Part of a small language model's weights: 2.42M parameters, RMSNorm before each block.
Each number is 200 + 30 x the weight over its row's rms, rounded and kept within 0 to 999. Layers, rows and columns count from 0. The size before them is the row's rms in percent of the matrix's.

# gate: layer 7 MLP gate, 320x128, rms 0.145, rows 273-289, columns 0-63
# up: layer 7 MLP up, 320x128, rms 0.151, rows 273-288, columns 0-63
# down: layer 7 MLP down (transposed), 320x128, rms 0.146, rows 273-288, columns 0-63
gate273,099,184,172,159,151,205,199,258,235,158,194,196,242,161,196,152,217,219,171,213,227,184,220,214,169,180,201,176,216,238,262,185,214,205,217,227,151,115,168,225,228,177,184,182,224,206,194,172,189,278,209,190,192,188,224,228,211,242,217,245,211,208,152,180,179
up273,099,219,187,200,208,230,172,218,221,210,172,180,226,231,190,199,197,177,223,154,181,283,227,129,189,207,201,200,199,215,231,238,217,238,230,175,213,175,167,252,179,241,229,184,139,209,221,150,186,167,251,188,140,152,131,245,197,236,206,239,192,278,178,174,250
down273,097,200,213,233,203,202,205,217,176,190,237,205,175,238,204,259,142,204,188,186,178,153,206,269,263,217,218,202,172,133,217,220,203,216,182,151,209,267,242,152,196,254,190,210,220,191,225,198,195,166,163,206,190,230,196,200,230,173,195,205,160,178,182,202,199
gate274,096,190,145,249,206,184,202,231,187,210,196,243,156,264,199,172,193,225,198,248,187,214,193,226,179,180,207,204,210,228,178,190,194,185,196,200,190,201,183,222,161,221,191,212,223,153,186,268,206,152,151,159,210,208,162,185,215,198,187,153,202,172,221,134,230
up274,085,204,218,128,214,215,242,218,169,189,139,138,258,189,198,191,227,213,225,197,260,212,185,171,233,207,196,195,183,193,208,252,214,235,185,245,212,145,162,200,171,176,192,201,230,170,250,254,184,198,165,212,199,191,204,178,238,214,217,217,231,203,190,204,153
down274,087,219,250,264,211,198,160,170,232,230,238,259,219,207,194,222,230,221,185,192,213,183,190,162,246,150,197,205,199,151,207,233,198,179,244,255,190,236,263,204,162,250,224,231,176,193,236,242,171,170,155,171,164,175,168,205,227,170,208,195,236,203,153,195,189
gate275,104,190,203,200,196,215,209,221,257,184,163,197,189,250,192,172,195,180,224,224,161,222,182,214,173,215,233,179,237,196,194,198,232,218,179,227,213,239,163,227,185,154,222,142,201,189,222,178,234,268,186,144,181,195,152,142,247,230,207,238,228,190,185,190,220
up275,103,196,168,205,233,162,229,159,178,230,158,218,174,219,212,170,156,171,214,214,233,222,231,167,172,174,194,228,160,159,201,206,212,152,251,211,194,134,236,192,175,232,181,220,223,184,211,203,171,199,189,169,160,173,229,196,211,161,188,219,204,180,205,216,223
down275,105,237,190,147,264,217,206,182,171,200,201,174,195,153,182,222,182,226,174,249,203,230,220,246,214,201,211,180,238,224,257,160,222,228,183,227,214,208,200,210,210,160,209,202,211,227,249,222,224,179,199,183,192,164,164,232,203,208,166,154,122,244,192,249,226
gate276,100,204,162,206,211,263,207,206,235,216,169,195,208,130,222,131,163,191,170,198,213,185,162,255,199,148,216,202,265,229,189,183,223,177,195,185,145,207,185,163,246,197,189,165,203,245,260,214,209,222,249,192,218,219,173,204,196,209,168,261,249,242,169,211,241
up276,098,217,223,245,215,188,196,194,251,187,200,173,218,228,176,198,220,233,207,236,179,180,197,183,181,175,224,215,194,160,204,166,246,192,201,225,222,201,171,280,167,228,205,220,171,210,254,209,209,209,207,188,164,174,164,176,243,228,169,179,186,215,195,206,193
down276,097,205,173,174,221,183,210,201,204,177,223,229,212,212,207,158,178,203,184,164,200,184,238,228,215,201,219,172,211,159,222,152,282,151,215,253,203,214,217,243,231,213,191,166,178,201,153,236,189,144,263,206,191,191,175,259,209,192,192,216,300,237,218,224,187
gate277,106,180,220,189,239,202,280,266,244,178,241,187,236,208,228,228,188,264,206,241,192,191,227,245,189,261,237,286,196,180,209,203,269,197,214,188,234,229,172,183,238,204,191,163,175,238,231,191,214,211,242,207,202,190,212,184,170,254,185,196,238,171,205,246,189
up277,099,171,180,210,153,194,222,188,231,226,251,209,224,230,181,214,180,307,187,129,143,174,199,203,206,173,200,181,184,191,161,222,216,168,208,146,203,209,229,197,217,204,202,232,214,154,186,197,217,199,224,205,246,167,201,225,216,151,202,222,180,238,236,197,208
down277,101,172,229,128,199,207,260,209,170,139,201,169,189,184,182,193,227,212,187,196,167,235,256,234,230,222,207,240,227,182,229,249,155,175,153,229,188,196,232,227,178,189,169,171,196,180,201,190,164,235,191,176,175,224,189,220,207,221,191,226,171,191,201,213,208
gate278,098,197,217,186,254,236,158,195,172,176,183,173,211,190,158,211,185,192,157,151,142,199,191,200,243,206,191,197,191,245,233,237,219,153,188,185,213,168,164,232,213,113,192,238,151,206,183,197,201,219,216,188,204,237,197,215,164,208,237,194,224,265,233,228,183
up278,090,193,187,206,183,187,192,205,290,223,187,198,198,186,222,191,148,203,237,203,214,199,241,217,179,193,189,186,255,122,203,179,208,202,176,240,225,198,262,212,221,239,157,193,215,279,176,203,159,139,217,172,166,170,198,195,244,232,226,188,209,170,218,216,226
down278,088,167,237,184,207,212,183,199,226,179,187,182,196,220,192,198,219,163,174,208,153,201,220,148,243,193,192,195,194,283,223,183,201,241,204,271,226,214,129,215,225,170,209,174,139,179,197,191,227,236,228,191,221,197,210,237,236,224,244,206,261,222,253,224,209
gate279,095,189,207,168,193,210,229,219,182,238,182,220,196,233,189,250,199,183,157,159,218,169,202,189,242,197,188,253,270,144,171,158,229,171,193,169,194,217,161,205,191,226,199,181,266,217,230,242,175,202,179,208,252,210,186,180,194,217,190,187,215,142,223,203,191
up279,090,206,233,197,252,190,167,227,190,153,238,204,179,246,166,196,182,237,212,221,104,205,188,213,190,221,212,181,186,214,180,218,226,189,166,195,233,194,236,152,152,165,237,208,211,207,165,195,198,226,231,178,205,256,195,236,185,217,222,216,211,171,211,248,178
down279,093,210,147,187,204,246,252,165,193,160,180,196,228,152,193,202,217,183,156,219,237,203,226,250,232,280,214,198,201,220,149,202,259,184,194,248,185,219,177,245,200,186,205,219,184,194,194,229,205,205,166,178,239,209,123,198,192,170,169,176,290,202,176,187,239
gate280,109,200,155,159,178,228,259,255,233,158,202,161,212,193,197,181,214,275,178,213,198,181,152,209,209,194,193,204,231,216,201,171,200,201,212,194,181,174,222,149,191,250,158,120,201,193,209,192,227,211,159,216,212,246,228,192,224,205,198,244,233,210,209,178,198
up280,106,193,182,202,159,235,208,199,164,177,197,110,255,227,186,180,204,243,209,161,195,208,145,206,207,182,176,204,215,116,169,238,205,195,158,168,199,224,186,156,202,179,175,225,207,205,218,242,206,241,173,200,238,229,242,178,224,180,167,222,186,136,232,214,192
down280,107,222,195,211,236,203,216,194,134,196,167,239,208,160,190,152,221,187,186,253,238,162,200,144,180,180,229,130,194,197,199,198,233,238,282,269,222,234,229,218,174,194,217,201,259,219,187,181,187,183,242,201,185,175,214,179,176,210,246,229,209,221,187,171,158
gate281,100,201,167,146,188,206,226,227,154,236,207,186,167,228,213,164,169,178,252,223,164,187,150,234,193,188,182,158,252,205,220,177,210,129,176,199,189,192,198,221,152,227,185,248,202,203,207,189,167,219,204,238,195,169,210,223,221,205,272,170,206,181,216,155,228
up281,099,211,188,196,187,236,181,240,222,174,224,206,211,245,207,192,195,166,165,224,184,185,204,183,178,188,164,199,141,170,182,160,188,188,191,195,217,260,259,227,181,226,179,190,219,136,222,157,171,148,211,200,191,198,204,271,153,179,199,215,190,267,138,189,231
down281,099,226,220,169,183,189,256,163,147,179,192,146,186,162,226,223,215,195,180,187,203,216,226,143,179,194,212,218,138,198,217,194,124,166,187,126,232,183,103,275,178,193,166,256,274,210,141,179,174,180,187,208,147,225,211,198,156,219,221,228,228,195,209,222,174
gate282,108,169,208,184,135,203,182,219,196,172,193,230,202,210,190,156,168,161,224,159,217,152,244,213,197,216,221,165,271,239,154,179,233,187,220,211,230,205,124,172,169,189,165,154,175,196,203,187,159,215,186,187,208,192,222,163,220,195,235,181,238,149,201,246,159
up282,106,176,201,203,208,179,203,240,193,214,226,193,230,173,235,225,179,185,277,212,200,197,198,235,188,203,279,207,216,212,228,139,202,167,259,177,156,159,155,215,232,202,196,181,210,214,197,209,198,174,229,171,208,232,204,191,228,165,147,171,211,250,211,223,200
down282,103,207,216,174,191,230,233,194,267,190,214,191,198,170,191,178,180,194,166,189,248,186,220,172,181,204,221,168,173,178,191,157,183,210,193,225,175,223,154,215,203,157,168,176,203,156,198,180,195,166,151,152,180,183,238,191,143,178,233,231,162,156,175,240,195
gate283,102,138,190,236,176,211,223,181,204,236,173,169,191,239,229,220,184,209,229,212,228,197,241,205,212,184,169,246,200,217,167,255,217,225,157,265,237,177,205,223,148,199,159,221,219,174,193,188,284,211,226,220,254,211,224,222,210,204,216,225,230,222,200,242,185
up283,107,196,193,181,224,168,185,195,227,223,183,229,163,133,194,208,158,188,133,161,210,188,243,212,206,185,193,176,224,163,211,230,214,255,164,163,230,227,241,182,236,219,159,230,178,187,157,228,178,210,156,175,223,158,231,222,182,209,201,170,153,180,236,187,187
down283,108,158,214,141,195,180,121,175,162,156,260,235,198,203,155,225,210,178,178,197,237,230,168,190,161,214,228,242,207,191,200,189,171,161,143,214,222,227,210,178,236,192,218,195,148,188,206,193,212,167,110,168,238,212,217,231,252,195,173,200,163,185,224,152,231
gate284,107,168,176,190,157,157,182,227,182,199,204,209,242,159,231,182,215,158,178,218,229,274,199,196,167,247,203,191,237,166,233,228,240,204,199,239,231,227,210,154,160,210,221,193,226,249,182,240,177,170,148,208,266,223,212,218,219,210,200,193,207,263,169,190,171
up284,105,175,236,229,152,190,187,138,226,206,208,206,188,241,193,168,180,198,243,273,192,143,233,195,255,156,178,186,181,210,198,229,216,212,201,267,180,188,203,145,175,211,184,192,165,233,195,245,183,143,196,230,222,235,167,207,171,235,205,196,213,215,173,202,208
down284,104,214,226,191,194,160,137,227,137,227,194,191,218,226,251,236,175,214,216,233,233,224,250,199,229,228,193,205,245,244,227,205,216,227,210,174,227,197,219,184,212,197,159,222,197,187,159,179,256,241,171,255,211,204,164,206,217,235,218,227,253,211,216,213,193
gate285,103,216,200,221,165,235,190,177,199,140,194,195,196,232,226,187,177,223,187,222,215,200,195,246,148,213,239,176,222,180,161,209,180,189,186,257,193,187,247,179,216,194,236,165,226,181,194,213,224,184,213,207,239,225,186,184,256,233,236,188,228,232,202,188,209
up285,110,241,184,228,161,204,246,222,233,195,250,176,222,211,207,197,195,206,220,167,231,211,188,184,171,204,142,241,186,155,188,207,213,231,226,195,204,158,220,200,189,302,208,220,172,233,198,159,217,199,137,187,217,158,142,211,188,258,194,199,235,125,178,228,210
down285,112,177,169,228,176,213,223,175,229,230,190,199,209,163,146,232,230,174,203,137,204,166,219,169,181,172,207,120,186,180,198,247,209,185,162,267,176,151,237,198,267,175,197,201,225,156,226,170,244,179,202,182,181,208,170,182,206,200,208,137,185,208,162,197,191
gate286,095,209,154,184,204,230,220,141,240,183,181,210,183,200,249,211,166,223,185,191,180,192,176,223,228,194,244,160,178,182,217,193,223,188,190,202,218,206,203,225,202,199,227,205,211,186,138,203,243,210,202,186,194,165,201,160,189,221,197,211,187,221,210,177,191
up286,099,209,151,203,197,225,206,207,190,221,190,236,226,164,164,209,149,246,180,176,256,220,193,195,240,225,171,191,202,241,194,197,189,194,180,195,196,134,190,238,174,138,195,246,239,235,190,236,233,205,219,175,232,182,218,165,244,243,244,173,201,224,172,159,194
down286,100,194,194,209,151,240,202,220,243,207,226,172,211,157,156,163,185,200,237,231,218,191,168,227,194,232,199,208,185,137,218,217,210,190,174,88,182,270,230,180,142,234,225,158,190,218,237,211,174,205,196,217,259,238,216,237,171,205,158,152,140,196,237,226,202
gate287,118,203,158,155,182,226,201,222,198,218,180,207,203,177,192,177,188,238,209,243,177,184,150,207,173,207,220,233,250,195,218,198,210,176,208,266,170,213,241,185,266,212,189,195,205,191,221,151,171,210,234,211,183,169,194,169,232,141,276,229,242,229,196,155,192
up287,117,218,208,195,210,201,198,218,193,198,235,197,202,186,196,223,221,199,174,234,191,254,204,210,184,189,206,179,143,233,177,176,209,184,112,152,137,226,224,207,205,193,237,237,215,180,232,240,231,188,179,195,167,192,242,166,204,223,214,158,182,135,173,194,208
down287,111,201,202,111,160,188,221,202,190,181,195,251,193,226,193,240,179,220,230,221,217,173,193,194,196,213,148,202,219,220,221,213,161,207,175,209,160,179,224,229,191,201,214,181,236,249,105,188,141,166,206,189,200,149,190,152,204,216,226,204,230,269,148,182,166
gate288,100,212,196,167,183,196,247,206,234,195,161,206,155,248,197,226,199,214,222,182,183,151,211,181,185,213,163,204,204,193,229,209,207,179,211,233,250,166,265,212,181,204,205,216,185,208,241,205,243,226,188,222,219,217,184,214,216,275,243,200,209,225,184,163,191
up288,105,194,223,226,226,182,196,211,205,211,217,226,270,230,215,155,230,207,159,212,199,181,246,191,206,202,187,216,220,189,198,204,129,168,201,234,205,225,216,167,191,206,222,207,240,209,245,215,192,244,197,157,212,233,189,200,183,218,207,168,209,224,222,199,185
down288,105,204,210,212,179,223,168,156,231,222,245,215,201,269,217,246,240,176,262,207,203,177,145,241,214,212,195,154,202,236,224,152,234,233,210,230,146,190,214,222,190,213,180,248,211,272,182,182,225,197,95,206,221,216,232,191,199,183,223,217,144,147,166,190,187
gate289,098,193,166,184,193,207,262,151,184,204,212,245,199,228,199,243,204,244,161,217,212,211,204,255,215,170,183,172,192,146,235,199,180,213,194,190,242,194,220,163,212,196,229,212,216,169,160,171,256,196,186,145,225,184,228,230,199,188,205,152,177,165,214,209,256